Weights of a small GPT-style language model, trained from scratch on English Wikipedia.
Size: 14 layers, 3 heads of 32, vocabulary 4096.
Each number is 128 + 32 x the weight over its row's rms, rounded and kept within 0 to 255. Layers, rows and columns count from 0. Numbers have three digits each. The size before them is the row's rms in percent of the matrix's.

# down: layer 9 MLP down (transposed), 384x96, rms 0.173, rows 337-383, columns 48-95
# up: layer 9 MLP up, 384x96, rms 0.241, rows 338-383, columns 48-95
down337 086:137137181090166179124112147060100079140118169097141135126091058137129073130150110096111107116196122079080102173205131094092110108162119153072157
up338 102:093141147094196080132090119130099094137160127215130122137113138154143133099167085111132057109136091112089157099141127096106092095132106134143115
down338 101:144110168129060145132171114118132168103120141085168109141148126125099183113096167123151151119111115105111170113068180143124103176084115120226125
up339 124:151126133141123088162107115148137150095145094117131138174223165134140205110115102098134169154123111103125142116098144132152101197135130134117107
down339 148:150118106088123100141153093106137118111126090139124146127099181131156135156159190094120159094180031053097090134102146124134135087084178109192119
up340 104:126119183096128166099096031118072123124133105133124091110161104143120195105159142131142139125101136102132136130186158106099162145107097141111160
down340 097:070166089179154133146112088142119065097092099115126102148097116143078116081181126148102148105134155108173139124180098124142127129140125121088110
up341 108:145167116132225138141126083068146124107112079138131123170215157144137102148140126116113147157131072179147136115159133051110078150138159159157087
down341 103:112146185121136125074151045155129132162132142181079114115159100162141125148177116112116115118176176110216142114114094129135127150145054100179109
up342 098:147087183107153106093140124124138113137134093156105127141146140101128164124147140102146083140121139140106176150136137164067135160101137126119158
down342 092:117185132104096185202104155141187155092133192123089126106171152110122083112163165114141165162115163107066083124109066143101152150136130134051109
up343 091:138165127170202111129159102136172156120109103128126119124114120103176117110122122064089094137183087125183151122105136158121126115084191129143101
down343 089:089122153072071127122087099169151155119134143162104160102084153149105114177116139149172164131127204093075093111129126072151133160140091115086156
up344 092:146122138130176167145139140165134150072100148167119133104171112156095158130103118075138073105129156112138200117145128109153160128152103125124143
down344 087:158123143117152100188087142098096172110093123140131134121055117139141187094093165136078130152051074122163099157141158134131146102159145162111154
up345 081:160121120123163066091098087156096136131138118128142151122107092178113159142147075135141157166122064140140164135098067118099131092146141105157107
down345 082:126153118140128097082119164147173180139087154144125108116124148047082190160136179173151092094076148138169063169113091167110156131150092106167110
up346 107:181142144095154044168198093086085053075056114140165104170135149167127146123132059131124158127111095171127091129161093155089122128163147144101161
down346 104:101151091141175146107113171115159139130153108123144138130125166165137184083114226096108105104029110241183117119137093158134128145187099095124116
up347 087:070153144096147140111171118127125146139121070116134167139145109143170160102148155116062163142119124120075146136153151146149124120125077120095098
down347 087:126099138124086099149112116101109130119093114133113131166108142084154108141153143105108122113157132120104143147173085183124135122180114171105092
up348 093:108169152158124183118121185087130110107156104200139143109137107102131143096124191102057154115152153125143048119110150062107121106122100128135116
down348 090:108106096103101151120174163139168151174082107137160180099143099100142114106132127092061147149182108093148147126076124079075132138161106135096124
up349 093:098158137155116109124125115110117129137117126202128113152092119127100132086117134144122090114112161125172126118206111084155091162179101158045098
down349 093:149158060141146076184119133136079164081117113138130142156083143180145113103133168124082101164063094114131106122105138139127184140083135116168129
up350 118:122133154125190115158151141100130149182130111182127107143117089157139051147099060127121084129122172191103167123066075149124159161155127141089161
down350 116:124115157128082188124123068113112172142144105134159119130154181129055082110113127131209097109173095157149084160178162173103161140085167131118169
up351 091:184111132137156129193156086087164149145114085151073131070085110137172146129116106151140133141143061093151194137110110135141109121113100195096095
down351 091:071126135138155088104137086141165108026108144153078136141195143032100110157146189167130114096065150165160088184123168120146148115126156070133136
up352 084:125100150060167108170129142052112108128142122112136203127136121124139092139193101063156127152128102147151090148154099081127103123082141078141163
down352 074:103150068144026139130160145165165149177129138124163060082127151098092117145084089142167143141147156113154136169084153128166156080138129165212149
up353 116:092161157081105116131149107081153137103095098188106093165092192179137173056114135148058129148108146129068177143156124130148102078163187203083153
down353 132:116077086116124129146061108077092117107167139150162070094133127148091171130090101100088089107121066095170161139136119115144136120129109122213140
up354 102:157152161131123128145187089141157162146075080142116131138109208148137119103108151156083094142109083140052149150101161127146048090205153118117118
down354 110:143120111076220163151139119169121095132182113163105094104126104106138105135138100100201097140037144177136154093157098145129158162135207121156129
up355 107:138141124094122132118199103143136149161125081156046128093146141150111124115116125152169201114126116197134189199091116170136102124116127152135106
down355 112:141167172104137086100108152191115134068116094107137150113141138116120093117134176158152125157082114125155139138058126153188132118074159117177089
up356 072:126118083161109092153112112144091108088130132135164135114112159110155193133113087102200101212151105151191131190110160167122164110130101137103139
down356 071:221103053114158125116135090072127121129109104095174110152062127101137092159182186158095135115053141146130126072120089100144137155125119099173119
up357 076:109087116102111114025091082127176163129120123131109170141166148138141110132173072134097099182134132106097106154127103100102148174153136098155100
down357 075:136166068137082113140102146108115128104122136122172065103126101098187129166125109153119142139173129125142130125132127146000132115123124147111191
up358 101:096124119140114106185167170153146096182142138124133127156126212127119113117126071113124087169147175207112148188125089136077100130140139143110101
down358 097:129081111161116146134160125127147125179140075122105077084188161110109130119146150098076080179134138120097152146166157095078185148093102131177140
up359 098:151160116139132091169156128133066094086127082162103123161127144141161096131095123082107153125134121156165134139066135182106138174098149143106119
down359 098:157166085116132121087152111100117204143144095151081111165108129103077132129142135164124044124121142136149165184116154167129148102100084175040112
up360 111:181137108087199100095143138063073138135099071187130141178144166154188172096204076166156092165105139113107143105110105135114132093130101146135090
down360 117:114162137154110090149134155079113149143147152155134117120145107125118114158159184169177151111151137100157099097153116146123106089091085156110209
up361 102:122133139137143058162131054119154065145144066141119186069142108147120160137082132125091127140120109123197122176123157113126090156184085128129099
down361 096:115132193140118146124101167079154062084111136194141116097164102121121094190110167164095136152076122105121149091122102091115163096101117140083150
up362 099:140103149117154123186129103130042117154106083138067128099156157114194121164093123133158097163143110141125124131083128095163135117128099174148103
down362 092:079124130131123146120160118126126145139079125138137138079126087113089125196164133137196114113064170176178117113134140164124123146157137109179114
up363 092:112154184135137111132121144163211103128105091124167134155109096153124089114100160133172143172093120066143127127122139149101140134137116107094129
down363 093:098117122138182129144090086099174152141105140187087108096078143125116154111119137111065137155134136138029142098094096173086128121088166136109171
up364 103:107082150101089163116164134155064112092081146155139162179193174099104143116142129145112134075151180149148182113134178102145051082097166168122120
down364 108:143139095147127177168118129054103073095128107135122115135114100154186153176138150125068088132160064129094079116208097140108181109114124174108137
up365 090:157182136071095145125119156106095138130124072200102178175130091101078091120182112146164124097108137120100182174152149125097160142125064159121156
down365 081:117142113159127102115137154142080154042091112158144102163216126174083146079170097137107126130164123122110168117079167120153092136143121128175132
up366 112:123066172127168125125154127105106117157155135164126134163145162167188133147114080083148098143147139182117131187150089153125135144104094103125129
down366 105:156093151113087135188122175171101097106139111094119135135150140129110189112123127105106084099137158107154170095116159123142153092149143129200128
up367 124:128137123162109186062091143136173118098106150121179106114212119178151119126145090063122137078145194148091123068192162141107106162111083141108144
down367 130:115162091163095146095138083140076126144151109104103126172140078098113096152152109161130104074130099151145131179137153177178139124155148111125099
up368 084:144157152111146156114109158172120148105098122123099099130130140117114233111115114108160156069149155092120078142176109153121103078137107116105130
down368 087:103127109139100111114115114168137152151123101107158122092095106104124134158150073209098106124091132148131125118138115062113168133135104122116064
up369 081:150126129128086038101161104125141052137120155102170145107116124109071094160147086189123140138141124087075118155100174112145175073164162139052122
down369 082:131108162105217163113140092110142111150133127168114117155129114183203144092112141065134105067109110175128156075131078099087132146110129143194162
up370 124:114136156060115120047143126141097081106121138178060167104187105185175140110139153088187178116136071107090126127154157105103151113156135106119161
down370 134:143137149128122196135085124073126141156135103126159199119083159127131138105137151128065107148127105101047131104129181102098140119145119140056151
up371 111:131132119148152119142124118129116098115142160173158164100163102091121120089106103120100154196149131102072221121148213139084101163126182127090116
down371 114:117159158133135142152121133093107101113113149084149164157122123148128157070075089144115042135164154161101115107111157204120083181073154050179140
up372 112:099116077148128151154144104100100133120133153131105147180125170146231075053120118131136136102141176208093117176132145103092089135156159137098179
down372 125:163164128117147109203097097117083162157111100121078122072139114138107163121112106145119111085191182153142108089113151152065172133198115143075086
up373 104:192085149131116137114142164114195121136104106143140067106121201152118144119148113162171137067132193189076138125133153129122064124163114154089096
down373 116:030122144145156153159097142124147126156176201142119113146195080138148138104130125132084151129099123163158125103098129140167161108085122114145138
up374 080:102155159126181071143131179056148110157147075155102161136144084113081164146195150117115156148172118127122088136117124131102106107211120092164211
down374 076:171089093178118152132118141138102110102066115096117127154142118164171108109108100157133157080040103088115154174145098119018141104070149209084089
up375 102:104152168133132105174164102114209110091127103131089136107123097166131208101138140113077158132137133154128073165106120155121120116157067088150158
down375 113:176120115117065125091056210144083166121145045083175109151094137122158093117182099189133120148145117124162162137098113145150146151065149113177114
up376 109:123102131111097127145172126115114128099130096123136135131138212163132200122150137148088117084118203192116113140112195065119133126130185157080143
down376 113:109139134190089156111092200038130091147101123110113138068119145115176175113076148100121066141144108120090065114177114156082126113149186172122121
up377 082:121085172103121145102123141166162132170121133125078111176177148141107178089128130166124118125111122088095177139170137105101098099116118132143146
down377 085:096098083132158090184116125110100097183101067148120133132110130155085113111155169126058132137101064198092083173155088074144102121149169156100109
up378 099:164089165057138118124118128138087135064151074078102107108131104161141136155159100122202152169127156076079079212067123127115111102189103160110149
down378 100:088070125133114113102160137119130073137094166119148110209159087113162120096154115157126155186067174218149144110176079103138167111130158099147144
up379 105:075116213034098151099116129152079120076106142144155099172141169121091101055156142140149136098130114102116143126143141140122166094120169178115146
down379 105:133124138176153107152129133128125070089169140129130168103169093164124090133130214128142078112021120105129096129131154125129144142133145088124201
up380 103:158106190124139102112152091124100142137138083156141180129139154139082134090159126066141126121151155118136151138086083096126094128145121125135158
down380 107:162137110139125095115104188142119150155126137105114116142050111021136134163090193138090154102038131084141134126164142177120148092136119117149112
up381 080:142078108133117127176129160060150077131166146140112157157146117103107165120188092089129140108147111109151085099152113098046117157142110115145120
down381 076:108142162121122122123141136112092137160105125102135086057108116128142088125143077176127200160123153116115174125127104124035178081108178087087119
up382 098:116100137085157102126155125111090102109131123220111158126146183180133166135109149151148094160110098166179174126129107146089102094184132160148090
down382 099:118161115168140063183147127108100159097144169133129109086135110128118182128138167133117165127154084083067164137121135128163134189107154066122086
up383 105:141066129085100114144144050125126128133125114145103143185165161091087110042123126125092133084162118092143114176129135083124123156169148141127114
down383 101:121130127108106203141133177201130120102126160179154095100162115166090136149120163085121129163022145151085149127158079146153115112119148065179132